Weights of a small GPT-style language model, trained from scratch on English Wikipedia: MLP 512 GeGLU, RMSNorm before each block.
Each number is 128 + 24 x the weight over its row's rms, rounded and kept within 0 to 255. Layers, rows and columns count from 0. Numbers have three digits each. The size before them is the row's rms in percent of the matrix's.

# k: layer 4 attention key, 256x256, rms 0.0583, rows 227-255, columns 192-223
# q: layer 4 attention query, 256x256, rms 0.0596, rows 228-255, columns 192-223
# v: layer 4 attention value, 256x256, rms 0.067, rows 192-255, columns 192-223
# o: layer 4 attention output (transposed), 256x256, rms 0.0679, rows 192-255, columns 192-223
# gate: layer 4 MLP gate, 512x256, rms 0.0683, rows 0-58, columns 192-223
# up: layer 4 MLP up, 512x256, rms 0.07, rows 0-57, columns 192-223
# down: layer 4 MLP down (transposed), 512x256, rms 0.0663, rows 0-57, columns 192-223
k227 084:117129138156130121103136111147140147134057123172101132104116133102075094179107114164120164140174
q228 095:124123125170150131124130136126157114129103128125079132115142134086070080119108123148130133119193
k228 074:134152127088122142141140140127098154159144131134157134177117108108154116106140117081184171120132
q229 086:115108074149142147172096122105124149117131131166122124092138109143114110119142129095093130108137
k229 089:114132092131096152099165113103115087129139164157123143112139140128125141186138105158145136124154
q230 088:101121145100138086094155097129098134089139165128140119121108095160141153108135101108136150144061
k230 076:181148084123081133137126150128106107108186105152139155093116123163134155131144131135125098111133
q231 098:164113172103137107101146084138110131115116160145147144165145121145108162094157128119146120164082
k231 100:137143112111126125147151115129092100147194125135142144105161102135131161104135136087140117116134
q232 086:128163161132119121115131117141152106120096096079154083188099144115129125117124103125119137112089
k232 098:107120185121138123142160115185139161109095100117117126138113107111112114104098151117132128107125
q233 082:149129089114128133146096142126100136138161119138118152086111095117134100151106152140085101097174
k233 084:146131158141133121140110147114154146143113145144108138092106174126137107151107153138106121144144
q234 100:126127152127119103125148165101115136094131099108156090154151129144133183149171137123150141122103
k234 094:138158101144125108110163121120115081112130103120143116120165066112106127164113106099110152157128
q235 094:118120069167160149114136090149101101126116134166083125113073102127131110094139126116103117119063
k235 081:130140155126123126119100109110120121128118119158107145114139186142156172117136094139159173113117
q236 093:125138108128128095116123134088096140147158132148115139102155144139125115119128163100084115111140
k236 078:162121124144131101113121123081134112161137144120141130143093133080138128166110136122148141146132
q237 091:109148107111128154098135126139153126151121126098088121128144178146099087122092131134073135132130
k237 102:087101144136100128157153135164149120116078128098150114154116144107097109166090156152160118089140
q238 085:150173134147104146113124129137113120126103084108107143085145150099099096124093156156090111123175
k238 093:105111159168119124131148163103146116134139152129106164116096139113146119117100162203124122109157
q239 103:110141123161143177124110087125118107140104100107132109140141126107132112136129095138179133141133
k239 084:128144137138118122086139127105106096156173114128133150088138104154149111084153147134119142163119
q240 101:105156155127161102103091120132109134155163139130111107136102138161146105116143160120142160144121
k240 094:106144146137092136140098112102169102161101147122121103129119195149133117132136105116150161143108
q241 095:134110151104139139124148141134125120152117132146158145119088142117103110108121142198157139128142
k241 126:091133133113125131132111138146159134146125131115139132175115168145127123131103125118115116100074
q242 100:132131157138103133109166136189140143097127106159114106092144099110116112109124156100148141142111
k242 093:137102164112071101162140148139147130142133122141132165089090114153093106069080155153106107156134
q243 116:122151122170134133096149129141088130098181111129125153071174106159123135114147139116146156146126
k243 107:184134133138083108144157134077105116160149108119143129137079129104126120110113115156133161138125
q244 103:110138117178147066136128140108146119094133131147106114129149161158166146125113139130152134133139
k244 096:123129160159125093129165095103127096119132105135119127084150114117120115131107127132113131110120
q245 113:111146152138167098134134142110149149138140135111120098118115120140165138145121138115094120086105
k245 110:125138126134137153127132112139135173144142129127142157101102114111139145114094108163108128134101
q246 112:102111125132143150114103102132139135124112096139121108110101101133104145082112087116109089135116
k246 112:101156091122148144149111096128098151126160079105123170163119161110116160115170113118140099110144
q247 115:106119109128118125113103088104132122119117180129139110120151125133152145144130144134132113149137
k247 113:132096117134175146115137146090109117126152171133130143135112148099133178139145126133128125092091
q248 112:194115121130147071137077123099126130122106105108141154189166120132121112160118147146160151161171
k248 113:151109167126130156124138069114137093142100115085135102150143119120128126118115132096121175196128
q249 109:101153106120126122111053117111135103122086096092173119174143081101129093139158155107139116097126
k249 111:136133164124152107128103127102127154113099127132151131143131147127163125151143137120104126085132
q250 103:102127136114121107108120098091116135128096092130115150093166125145121109116150136103113114150128
k250 096:157147115134157099131125139135148106152120132088164103118174138102113117141109124119162108115153
q251 100:166101125157123105122131104170116135125131101146071141125129127150079131144121194120146126161131
k251 092:162082125143116109163155119126117077111136095121160145130114170115115136123128136116135109134140
q252 103:164125123121117168158142129136126150112115096115140107151099088108104134125139103123120108122105
k252 096:089117094111158138115088131171136164111143120124127142142136112170129139123124095131117101119155
q253 097:138103098185132098156139134138133115123141127162091107145133139156142149179124127112134139129122
k253 100:097106162143151137165105083147093150103136131145135093132123110131140128116139106123109135125140
q254 112:159137148082129150162143183116138130127152114142170091127137112108119134133140141129122109102135
k254 112:129153123159113097126124132162102105115083138151145140086133131121132115123139122137150090167122
q255 115:162159151124107116107120148148151106134103129133158128169132094114126084148127111094178166136132
k255 112:178096135108077123118117092173117124102097123159146121096105098147124111127157136112140151185149
v192 101:089113150185160109132130118124119120113146123142113119141081113141135083130103153154137101086089
o192 103:077075159137121118105148151119097112099142120123109112122122118121136147154119126175142138068100
v193 090:139120096137141165111128125117200128116103150127129119114127155169114149177109149156137120106117
o193 091:114150120116161169138094113155118157093167123088162155107135080115136202103149103100176128082139
v194 078:149152154135137086128135174118111132140137136076120146138132128126124114129096152131142121132111
o194 085:110145111173112089124139137121085124113145108110087125147120135110125118149106140165087111124129
v195 095:097115121137128124121147141129113146126129104124125072105173117131103087111156118138108122119097
o195 099:131120095157153116136127124129142169128110119135123106147122159130099125130137144134149117124084
v196 087:157140085145123135109103130132145107117135144135120118109134122156141120152145128148132092139123
o196 089:140134142125131141114134146133160116131159136137148142064149112127157095141180118135180135149157
v197 089:142124086112101159097108129110149137120120155110129100118116113090121132140116157111127135108104
o197 090:111115135128121133128136126118160132106148142119102138125126065100102167143147134105142170112097
v198 084:148122119117110118170146131103132146133065155104141160111139151094099111113149090111115120154114
o198 088:182132088137157127157129123126120121143075131146135161117116170122107137105106119135074132134140
v199 088:089113141144129109126130122166112084146160180107113083121114128092135081103083130122099144145144
o199 095:072151138074125104112129131172103089158138165144121098167127100140136108088125092115153117103136
v200 098:106138173124164126133119157134068144072144136095104151110098155134102124120131102111129121107112
o200 099:103110160151128124116180130109105159101135098113093112150184125137110185166163163170126169160093
v201 080:130139137153112105120135160150139125133097133151148131097123136145150146089101116152124089141088
o201 084:135131141103122105120125154142126120100121150128148146145138117136177142095122118102138123077099
v202 083:093110121117136116128131142134141138103105154159135090135128091174122130129119141120111123119109
o202 085:112091143136141158105116159144135106120123150102133121065099131125132172107112115127134118085146
v203 091:142136121098125129159143099130118102134090143107164147126091127143106175138140106111123139183166
o203 093:188136118122143149137112113130137133137072150167148145099107156132122141117105119110095096176157
v204 107:102115146136132109113122170137111085140153134129153126110136174076158122156119170101134109125162
o204 109:124159165121082087123080205188110106148122138167163108111131091103154125137121146125102126158153
v205 089:140153134170120127118106137130142148100165122173115080093140135097131121167142127139107175144141
o205 091:119138138079095100112123188124163165163133153179149112152124111153154135118158155158130174128139
v206 083:117128100109127104115132137106082129122104115090112102135167108165105093117158085130153120094164
o206 087:148116096152143128124109141123116128141089138117093109136127163105102111150114184118106121141124
v207 083:133135152114141154147148131134133127115168145160128097099133137164118130129144125141114131169145
o207 086:125134176100152161139128124119130166155140125138109087124087120096125100141159136189138139132143
v208 088:120092083109111136119126163112138131130093144171162113151138143110155168134151057123106103139114
o208 090:166085142133106133134104098109141120128089147120159116104168142099153125142115095131148137136115
v209 089:149154135135124106097101131138135121158154118091101142130129156145146123136126201101154128118138
o209 098:089130119187097122130106127166134126141128144113092126111121116117135137174131161116092131175150
v210 099:151111102119168159099091128144096143084092078118131133162108116125138141142173135129120127147137
o210 096:117117134146147118122150161127124159135149140129112141131171133133115121138179156120127113175103
v211 092:107077123088150065139147133118067144118164137090116114158136152116115133092133087112110143127113
o211 093:125101110152143094150151125102110123158102148120083133165141171114113120146096126164114131133156
v212 087:124140115134113148097134111109098160076110185072106089154148074141110122119094095146109121094107
o212 089:127125135108133141107113078117119118114131131110098118152179115138130116108141118113139158102135
v213 094:106111132124121140161118166131137137155090106090138138103145137101141186130160121100106133108111
o213 096:124091142157131104125112140149144113099058134120136153130158155078131149169131153097096123105132
v214 077:115117117125146058136085155102128135148122153090128148126129152167120118107157149125142110109102
o214 083:126099127193124100097107115154096149094127115105135128109140153136111159150103130123115124140124
v215 089:149147069156146168128120134106142136124066110098127128130126085085153166100127152125121146108124
o215 090:161134106129140113150148136137143105127144122091154182138153069168155166119142089107136140110160
v216 086:098063166135117115135111115123157136164147155148135129123131107139156188085130129137113143165138
o216 091:112079094114117133129123084120132141151102120159157152123112146152157178109112116134145127120114
v217 085:100097120160138157085099122144123150156190144106122098137108092128138141158094108149153159100124
o217 076:091133118130118125107106135103114140150148145114104114149159102130131157109134109117169141106116
v218 093:116153136146094119108155145153147117105122147169123087135125123114157139134069152109092097135133
o218 096:154131168087098137130139150150119094135152136147150103109138124135163127115106118128144132108102
v219 092:113122126113098152104144129131112140120102167143105097138126120123128118118118121124128125144130
o219 099:135107164081103135116142141114143115150108174168088090128147121125164105109170176106136154115134
v220 095:152110122138158149111151138131135164156107073114132124130161096094099100168143102118132118092123
o220 097:129133132128157132144126175146094084123157113097134153106136101115095111133164112127137118110129
v221 099:121107141128160095143098107139147139139153120131105136100110084151167163078134140127126165086106
o221 102:131066135146137104130149136124131141131138132099119122149113142164126137143117133146129140112130
v222 089:119160140124143111114141157102056154129126080136160124167133101159126102124175126127136164134134
o222 090:123141097135155109130155145110137131151141118123100127158124157123116118143152154136114124175134
v223 095:122137152153133124141133110123114123152150157123120135089127147160156137121157145141122119170122
o223 093:101118180101135131144109106119128133136135110148153120126132123115152116124161116103149126164130
v224 092:095121115152117163134125114095086137112109089076125134106105174129109120086162130131125152086119
o224 095:092131111153134108125101150121103158124141107109122133171163135170107134116155106133131146099159
v225 084:105139156102117164140155112123100160151121129106112110136118095078164142141139150131131113082115
o225 088:121091158126120129139155141133137113127102160087121115190099119143113117187127121149086090111116
v226 086:108125126129129161132124136128174132090124151154130120109144157101159113132122150115126087133142
o226 083:147121168116105134135125129155151121140104162142199154103108117143148116119096131126127140102119
v227 086:144150159123142147126141121113102121119096129083148119138157186117161090121094189090118142129158
o227 088:122159156146127121141160150114129092140128123130136151177142113148127125146132137110072140134119
v228 097:084097123137133165160136145101174137136107127142149122114122152119119134117144121153095133101106
o228 102:135119151141145127115123118129120136104142074114183147130135146110116150152121115152178133077124
v229 100:130146114088176113126124131133130127139125151122137127128195106104172140179127119113122135116133
o229 095:147115098120173123173119113110135124137103101128133135115148139106106101139122097129117111156154
v230 100:105108163132118138169197142135163138142076124134116142146141111136117132099134120118114112140142
o230 100:162126161141153135156143148139110122158075118137130116116134131126140140122122131135111082091140
v231 084:128129168082119108167134124135093141144118124154154132092160131171112125105199095098115093160111
o231 093:168109113143155145141130111123133147163058099168107121114098187127098093165135135143096107191128
v232 097:137151109125118153142129118126109152171114115139157088142112157136083133157127112139100142153136
o232 095:125136128129142144160100064123146123112126112166124110149123105113092158096134097122091106148161
v233 099:135162134063116123099131122144145103177133113126157168134083068148153143089091139130143111121107
o233 103:162111136136129127146148149134143082115155171127131156109087110151125110139101094125102099125124
v234 093:174134110137130107151138101155162140147125146098118130116156190113096115159134108126149116163148
o234 098:113196092134136120147099110174137155173106104120094126127102109116118130116137101113155117137142
v235 092:143127122089123138107125112131154112127095114145192128131155148129152144160148148137127100174125
o235 087:153130095117142133153107126162135140134114139145178192104101143110122136163107113124126110143099
v236 086:110145113102148153171125131114154135136143158126137114163098122113111152128135138145131160110134
o236 091:087102130128158138131142107137171132140134126095088102105105115092101119120105143162116145101166
v237 087:114126162147135149146155105144151107120140175155114145120090098161106132146103136166118115129111
o237 085:082144163110151151131146099136119128107137115108087102134102092096126138145137167134182112097116
v238 083:152115111106096114132105134123113127139142137152158132112116165136123141105201079099115130137095
o238 085:152109126158109124128113127130154146156078154155132150113100190099129088146114149144099144183162
v239 089:100126112079086160102116118101120138109138122133134131133128148142154095114163140118153140125161
o239 094:139105130114110126139104127115156112139104143160157124135117198147126073119111167093109125137125
v240 099:159185120115148146139138137115147152136103095144136107119136127123075101130103149131125101127125
o240 094:154162103134133157122125127101140113094140100121145099081084112152085115094098115144092101140142
v241 092:146156166129121113129143127128088136126088153093119147100086140142112103113110158125139104160160
o241 090:176180141115134117094122153137076100090131152103110119130104101111099129139125159121083094159136
v242 087:161124126160115142103156117122139122109095128113111124155143133122106126130122107146117130141129
o242 090:119156123118150143137118129102124115127152107142115123104155110109158133081174094118145138130142
v243 096:113078108161129159122117106095115139106082111083108136124114093120090125110127107149133137062154
o243 086:110098125142153147132113137117094151115133100127134155146154102163117186080147104100137118085142
v244 105:146167135151096122107118172154094096160136099128155118142110133078114107185103128103141103139135
o244 104:128146151112123122110112126140146063104120120148149119129143088113116134106146111109127106161123
v245 093:112079111135141144133130109100130138165117137155114151155093135133156158135176130163151163093115
o245 096:135114158146117123147121110109143143093148138130162163120145092117182176150154135142131161105165
v246 083:116111141147122118093070137113161136103135129121116144099133085124131131103074115154121115097116
o246 089:120123122127103127120110122110106105101182115132149138108157146171131136071084095125136142089094
v247 091:143209145116122131121106138122115117163135159137130130100101170152141156093138199108132102160122
o247 095:161138116151103132108114129134099091122125121123115113087108118119127104181133155146092114170149
v248 094:129148154129099128154162126122147108122081171109173109157102136106126160086084150138127125105115
o248 099:133138145106092141124127103137153070121080133080131141123121123128112126096082098078119109079116
v249 081:138152096117110208105122149125141141129139115167106101138098141085099117127127136128130160092138
o249 086:153129146105120138149095175109160130172158145151113113174092100096104101136139147142137165120111
v250 093:151134136159139133151140122115155113112157102124097115130104077118130132103089119135151146117131
o250 095:128134136135113138143150133123109126125155108081090079145098095075110109128063154144144132102137
v251 096:112124154168137151155126139135166124170137160137108149095088112138130135137116126161122113160122
o251 084:102148168131159131128113124132090142101162132113138122124102091109129144132131129155150109132127
v252 088:134128185119144123167165084146154120133083163139154140109101116126127177131102138163138106150143
o252 086:147103159077126128120145133169127097123107157105144146111093104156142164123100102131143098087138
v253 094:113157106151136122095121163109167107146093108148155121126121178135196149116141177131154118102127
o253 099:180097098126098123154107175133105097120134121105186148110125168152141109145100141120095102106123
v254 099:097117175096137117137122147130113135135114124124156129141166158123150090092132185118112104148172
o254 099:093146152115150108125100125185080107133130112131154118155141090155148124124113127104121107142126
v255 095:085143119124178132147129128130175127135078060138174110081144127097158101133139155144132133126137
o255 094:131126128123143096130152187134129111063138122129154137124141075140144131124124118114144100086099
gate0 103:141182170151175139109148112096154103133108140121128108111134158127133118150138166139132137097104
up0 098:096100081163090137125123096124103118123131098127147121126131137131108142124168156104124169123137
down0 102:124136130148178115148125132139149128152136137122154168098151185127114107169166129123153089136153
gate1 099:179094151107160145140120132120162140137097145144120115135097152117103134156198113135060137168121
up1 098:102117109113107131115113098132104150103131097157133153125149122154100142148148130148133160126131
down1 100:158167140125097120140103128146123155152109110144146102116105165112126113131104117134143148152090
gate2 094:190121141119103133138123126125101133141144129143073099126111121114137085176115107132125173144130
up2 097:124146138097143118134141134076168093155151141129166130110110095117101129141114154143151094123138
down2 095:136098132143140130142124091162087152109102137158140126120160111147090093121131109120102113113165
gate3 106:173143105155146124169129148117143150125096112083127089074111151140162122141114139147094130130122
up3 108:149152154152115176116138159117167105151159122167137123140129096146080137140148098109099088102136
down3 103:082148127089103159127143145143132141156130121133138122164126133152136062108099116104129122144105
gate4 099:119103126152117154148114076102149119149127096130164154110098141120139148090149108142128165113135
up4 094:132121134052143119141113103112128102134132159107157142111132142164155122103091162149142105166214
down4 097:134160128163142118132146130137172101128113097146121087129135123092136129157160121110164138111090
gate5 097:158118165084141119126152099084159118107096131114100122125140129139139115161136126163144162108087
up5 092:159111140099091083119114139134104103149155142169138137099154137153085185121115120118125149137082
down5 096:156153083157111155156155092138174141108143099144152128111125159095151121103157119090144139092124
gate6 102:090165124146118118137091132122128084128113144082155131139114125128099122100196159123143160107140
up6 105:160140143118098096091211160089122167119126075118083140133132149098162122122122136119155131127097
down6 105:141116117156122127160148113154138125089122124156134133124127113171102123126114152150140154138108
gate7 098:129147147134125137158114136109141147111126161119125114154112100144156110142122133161137186137149
up7 105:125136135110159113122107122140132153151117094154156084117139155087084085105152141098115126110082
down7 096:138109121122144118178138114113122117136113128150133117145133106111137107123121157089170127150137
gate8 098:178103151151142140163129133132138147135143104130128123144125125136119101143127085146149128129172
up8 095:192108105127115171137151156121125141146177096133145105144146135129131108149142108148109125119159
down8 088:116153120132112137115130077091113170156133155127128156115135146125112159128144130132162139158131
gate9 097:122161140150108132094116129132146131146089153100134112120131139109166136093103120163150124160140
up9 098:162175128150090113125110105123109118163101163128131117067123117131163147128141121102112100091086
down9 099:163093170136164140137154133146111161121172135141116165156123160122117106123103133166123121130125
gate10 102:119109122094143114099082134077128119102117111135143170117105095137142113166135124122158095091149
up10 104:135122132185150096127112095117112116125092105105123127122079104131168168140110144093139142094148
down10 096:147149162129119168111136085162140109149110144127108089137152147114151148115151152129119134149117
gate11 105:139125178145152138161123103093156102175132143118117162134078129110124118156143145142147108111117
up11 095:140120125141149112156162150125159110161121097172106078156105116102153123120098157096121125154135
down11 095:057132131079144119120094163140097140117093114143118129086154143102153089138141125123179133156115
gate12 103:106125136167132153117091106139133156145129146150106112133099107126120158116151152135122134094150
up12 097:115116118116119125112164129130111145121117148124133160149091113148085134136156144119133131094119
down12 102:119111140140126135150074134151151139147153130124097154116118158119099112138081158172121116129101
gate13 100:112128179122136128154162172115151153134125151118104143066124133092144160158146130101133141135117
up13 098:092123104125150129117163088114070109134143134142095071134139085133196166129122133157144125080128
down13 100:122106118156148094099110150137130116135146092124129138119105146169086189142136103110110095114119
gate14 088:108115105135139168161131144142094157139099113117155127144127102120099157154092138121107141130126
up14 088:091161101107106121142092109118111125133146137135142120109150126132162095112160117091130155144086
down14 090:177100141087154091084110139131116122171083170144148164077102108130142153102112116115132133126165
gate15 105:091132094111157126135121138094170135141157080138142133112123146146132157114113155145169128125154
up15 109:132103125123152138192123122138110189113126132128139145100143124149158174154139125100127133162158
down15 111:116142148141157085119109174159108122109144133088091109133118137110145066169169119131141131078140
gate16 096:139103116132141173113101130134125147122126178136126104116058109114128155095133142131096093147113
up16 097:143105196137153143161118111135132134138122144153173166120112108128116130141117141140122140168106
down16 098:097148160132132155130129109121150096119133124154136111154103101146131112144124114124124099139123
gate17 097:141080136165113110169114136156120183092080131152128114096166108125118135118128118160108080082119
up17 097:112117146126125132141091103116168121138155077113140113099099086118095154161128140120092121143170
down17 095:125108133110132135135129195128109122115125113151130173124094155121099104158136122128142148119185
gate18 097:135140127155164137120147097111178175177148103133121155112082135185131144097129126120118164140168
up18 098:124122114144115151080142129110160137173109111112086171145088117120128143130088153126148137132166
down18 096:140144129111164084154099150129125106108134131123134106135168112116140149138126142129153140148085
gate19 104:104139152117121143132107134107110149134120090130164157116162151099137122106076147096140084096137
up19 101:147139123163150086150157126117104166130143150095112131150108163137133121166152153130144097159117
down19 104:141131134115141159128129132148176143147114127136115105106149084137144162089084130140119157127127
gate20 103:137121147153142100128149119100123119138098136116111158105139128124119149095157117089118130087168
up20 103:159073144099146110111135100154115142137109139115088118162124189141106090104201145125108161125121
down20 102:135132131082109097125147136095132125102127094100150125093095159113092170121135143145106147140123
gate21 098:113137104160126169106144132114108148150121149123149058118116097131133143083135181105128126194104
up21 102:098160106140133125140122104155130138135156165110135129147173118134098133135107134121144115127140
down21 100:145169107113123163170117126177114133129134150121162103086116106146120138120115157131137164131100
gate22 100:103125142137133118116074135129121174119128149135123087115189107142151122105117147114134101153104
up22 096:173153103127172106131084153103114091157106136142140158143038100110135161113119181114107146156126
down22 097:120123104108071144134111122143087146132157153130123122105154154112123145117148147128142131126097
gate23 101:160125090154140124116113121128126118155125142182146097102146145164154136152067126136093098122109
up23 101:135105157129075188115131143141117132187131160148116162128171115123183137118119127092123135100101
down23 103:166156156138115123108091154108151163163136117121151103063138140105119156122144113138143160145108
gate24 102:102152114109173060126147124106099137115118129083116177099116108160167145139144116112151119089085
up24 102:150099098152136121080152135143095132168136132166139120118144098074126119054128132142137164120138
down24 103:112114158149129122144087169103139122116093101096153198105115114135110131149155104098136130179079
gate25 109:132155129153123114132081129102183142121162145156150127105115067119160131090115115156138121111084
up25 107:141127112097125065125130128144144152101119158110152138115149092154126140123150149146163124129105
down25 107:131118159147105182116114131119119078113145142103131137141145135123160122141127136107104148171165
gate26 095:144101108136154114138133124123134120134148143142120172072152103128089103102170156115147103082138
up26 092:129134075068148192097121126103137115113109148198128117118179147118112134109111133111145155087128
down26 094:120089149112152111132147111167089120157101104149121150113130099096135119141132131077160150128114
gate27 106:130127138135122106109131089119105154141175140125164123117113113105141130121095102093146102088121
up27 106:147121152187129123101140141124105170091110072128119130123117116111162120132122093159106153108116
down27 107:114158093132131126124114084136148151121087166154129139124131131116107078148148174109104082109115
gate28 103:127141157169108126096149096153088144109135125130133150100132111114103144114136137145110129114118
up28 099:134060151124144181116145123149169105138123138143132150143132153090143168124131126079133136176124
down28 101:125182094145134071142099148121108155116118105099136102122130135170120119107150109152115067130129
gate29 105:144147176176111120170101203096135184118152136130164127091145092115156119129091102152123142104165
up29 104:116156114103128129125164124136135127108140162122090144137131157113121147069117140131130097135114
down29 105:134091116123121103149119178148102105099110099108095154096096107138132137121135106151121109099130
gate30 106:185129093153142110163124118074121123100115134101134138138136158104118121141143151104149119102124
up30 110:112118129104133063167095144098110118110104138134099137113121157131165141114117122133144158130149
down30 112:129174127123172133140137157115114171122112110126110176176096124109118109134138094127094131178156
gate31 098:097174107159155129118134125125088141117161176146103125133108097131118118126155114104159088153130
up31 101:130147136101133168147109081120133124134135132135155080110155169107131152094110190114110132084127
down31 098:132135137142137121133156127094135114106176148119087152089140127112105095084162123122111108135137
gate32 103:148134174106128095122165147101115140119084162096124080107135116129102129119125131137072142123110
up32 102:111128116134094143133141115186105087142123145110130052134126147105121163166102120166164135084117
down32 101:135145164116161097105125172098160126143143119155131195116167124182118079125119121112132130138159
gate33 100:139123091149142142116135109132127126118115174118129108152109133109167094128118116117180117116117
up33 094:139172113118099104138131125101140111116106109124153119142153152102098146174136124127145155133141
down33 097:125143119130146155144118083125130118152146119170108119138115136149173111121112154100149141143132
gate34 100:157146186126131098108144166128145133086077138153167176103111103083179151136162114143133144135130
up34 108:148170118120165077148103121150115133161111139103155119095110175107126175139086167138149095137094
down34 111:124146098119123140059172081166106145090102143125150159096146077143129110131145154131109104157148
gate35 103:134160167105153138100092124105134136108123150104139106134109122170113148090128097156096107108096
up35 108:108125077132133176105105123127141145115163146130141135129100111140136126132117153147148113165152
down35 106:163088165133142100141107097139104127168109155126151108093139140099136110154124145150102110101141
gate36 097:120119167119119137166138128150114110090113127116074152131110159162119151133154139153124134110087
up36 102:132136123119148126138101152099168152126137103144162129127153124097132134116108162079108093108152
down36 104:118144125108123105110144149128105139122156125145109167106123108156185139104150073108099134106116
gate37 093:155113120146142129143142149121144087140096110088113165102060126145141128133148134124149140179136
up37 091:139138109116131132146155130126102151127132143162139114097158150139148166137148103086129152093152
down37 096:128163138141167146130143188123148112171191137091152129128105100114121138143112156179153118123104
gate38 102:166133129122132079130084150093098130081158099105118125095157137094149086137127107124129107121157
up38 104:125093118110129145134111161092153105096135105131112139105134153137130123140117139084134099122070
down38 105:092140097119134103146161179119140162102138125112128114088136130133130135148129099084166150159186
gate39 103:154108128137159141165109135099103100160115142115113144122113102148144135120069169116132142140130
up39 111:154119107143111162117134116136144117151164154160159200182124159146113125144122142141122128158120
down39 103:128121189120110140141133126132099119149094112113180150157118165139133124108114102092117082162149
gate40 099:141130165173103122109155109110162127130137162138132117124093139143136088121120139178063121141132
up40 093:157146097097146120087117149151117169071115139114109137160117156096120149133170099109109157124123
down40 095:122167123119141110121101112113120120158097132127177067137114127121145139083104120159173108135078
gate41 096:104137148138098131118127108156095151114124115155099137123156140132131175165131108139119126125127
up41 104:102120164102106111098137089106107125144113094136106101119140099083156184125131097160127151094120
down41 097:109084111147146116082161108164123165108134148126178079104131094105138097138146178141177133144124
gate42 089:102135090090154135134127150110139145137137132105131112126140112106140128118144132147084108169129
up42 087:140136139118113139126113111145135068077100126080122170110112159090140128199127135144086117105116
down42 089:084151165130065140117127139087129159129144175130120141111146094123116130086153128101170133114133
gate43 097:135168152140088134129136120156121122112112111131129126132086118139122139124138113132106177132105
up43 096:163116120109106170149120126114157111136113098177128119120120097174171095138134170178091136162162
down43 095:071119124151119112133135114112134143128116132123129147142145133148063127144143122118109116120145
gate44 099:133147132120139146142115132110084123116131153135109142093153074137167154128102100167139167120157
up44 093:120137179142161108153144155091130126137149113123168147141126105140118144085114144120106132154134
down44 098:132102125135107123128107138140137156111127156126152092101163126154101148153140163124139089117151
gate45 111:142137133150129167144134117085138139104096116128136153123121154074122092148154111090144163151111
up45 112:165123152124142150131115137100169109092142139137133138153138140140183118137126130110098107127156
down45 113:143114130114150097140177159110116091180120099097186145132089080110163153132134102135142111130090
gate46 094:121132121169175130125079074135152104100157105116119123118141102148135130135131093084115088139149
up46 090:108116124137091135126147141143126085131146133112133127107118119145090145141092084151130149140159
down46 093:129146134145165129135182114109121156145117106140127120154148128123132168132134160127141141112154
gate47 104:168113144131124097139114140116156161173144115108168125140128107109150106178096092103092122127151
up47 106:081112117099129107132149158085151119131119105094138123156147127152147122164091148120119115138116
down47 107:111128126115129127111171110129113137127112119186084127112133095120109132150099131119110161116107
gate48 102:092139146135147150114129104152132136090140094150166099102138105122117121114145161094124058128142
up48 104:136104125117121166092116115147111158090158159146165115097114130137115124073107098139105139134109
down48 096:136140158172149092132171098090124111115132125087138090126138118103104124139137179131118116113147
gate49 103:106125099143136064157117135082156158131128130124102103085128158132152157144132155119168149157159
up49 098:091138116130143132112108064133156142140152143110139128110120115159146149114128159104165118132120
down49 100:116098170105102109104118138163134148151160148104122181134153087112120141092124142118157158177185
gate50 096:095122147082158117133122123110097127142130177161115140128119138146170098155119146119122134145134
up50 098:116123130139163132120153100124141114146129142125124127149120129131150105097161130126137154148136
down50 100:180104160153114140113149161111142140132101127128144129149131104071111105148149083137132147156117
gate51 098:168098127139133100129141109102116126111145124124142130151084110118154044166137132149124121121081
up51 094:139084114104141111095102076183106121164156109143134142134096114120132124118117121111099118075133
down51 095:128167133119124089135094101100164099131085170106104147130123118152068113105129144110119118152161
gate52 105:124119152132143083078086160144140103149146114096177099106145159110133154143077158110106125140114
up52 108:132121141135113132137128167170138123187092160149181106155178152082104120110144103162112113116096
down52 107:132121149131154109118125118138135161129096107115131115113093097174175123199153148169128112120108
gate53 097:138133079128150113152109187097109156110106099149112130121138144143134116155168110134090168066136
up53 095:155177098115134098120148088123139106101115090145124106132076156094155102112164129162134155143145
down53 098:118086141108131123066112104128164120122136131130104104141151152152159157176107160148163145171150
gate54 101:119106128168136141078138147171177184119121146136129097120141130111126121118193127132136131107170
up54 101:110151150107143082142138124127088161130154112166091111135088162151138141130110170180131178093150
down54 103:131133143141118119110118146155127140135101138118133131116156139116135105132183103102116130105134
gate55 101:125128124150177160090097096149141137151167142114139134108120108137107134098162137088128121133153
up55 099:135135136140136116147083120127135134151126108103137118150113131114121145153098072126151084101129
down55 100:116150129139145099110151145118112084174099132160116128135135139083103137121153116132133110097114
gate56 097:137120161121151134112112121106125127149128152134129134101102151063137108095162116144167136126164
up56 097:132143106088111173144083117096167097137127123061129127139124117163144112111146183097151129131110
down56 099:161097094132158132117117130118115119119073098160120185072155126099138122147100099084097147101102
gate57 094:133133130118159079148148143133150144110137123122133118109090129136140139152170128115173182140130
up57 094:122128133137130134121125154152171146133142131145126099130164146166151131157125102165127122163123
down57 097:164121087106066081103112160163081129116146151127123127179128118110143106130174111072139106102126
gate58 098:157170151119072109104105100130172139147139093139140138135131098168121102085115081090115128141123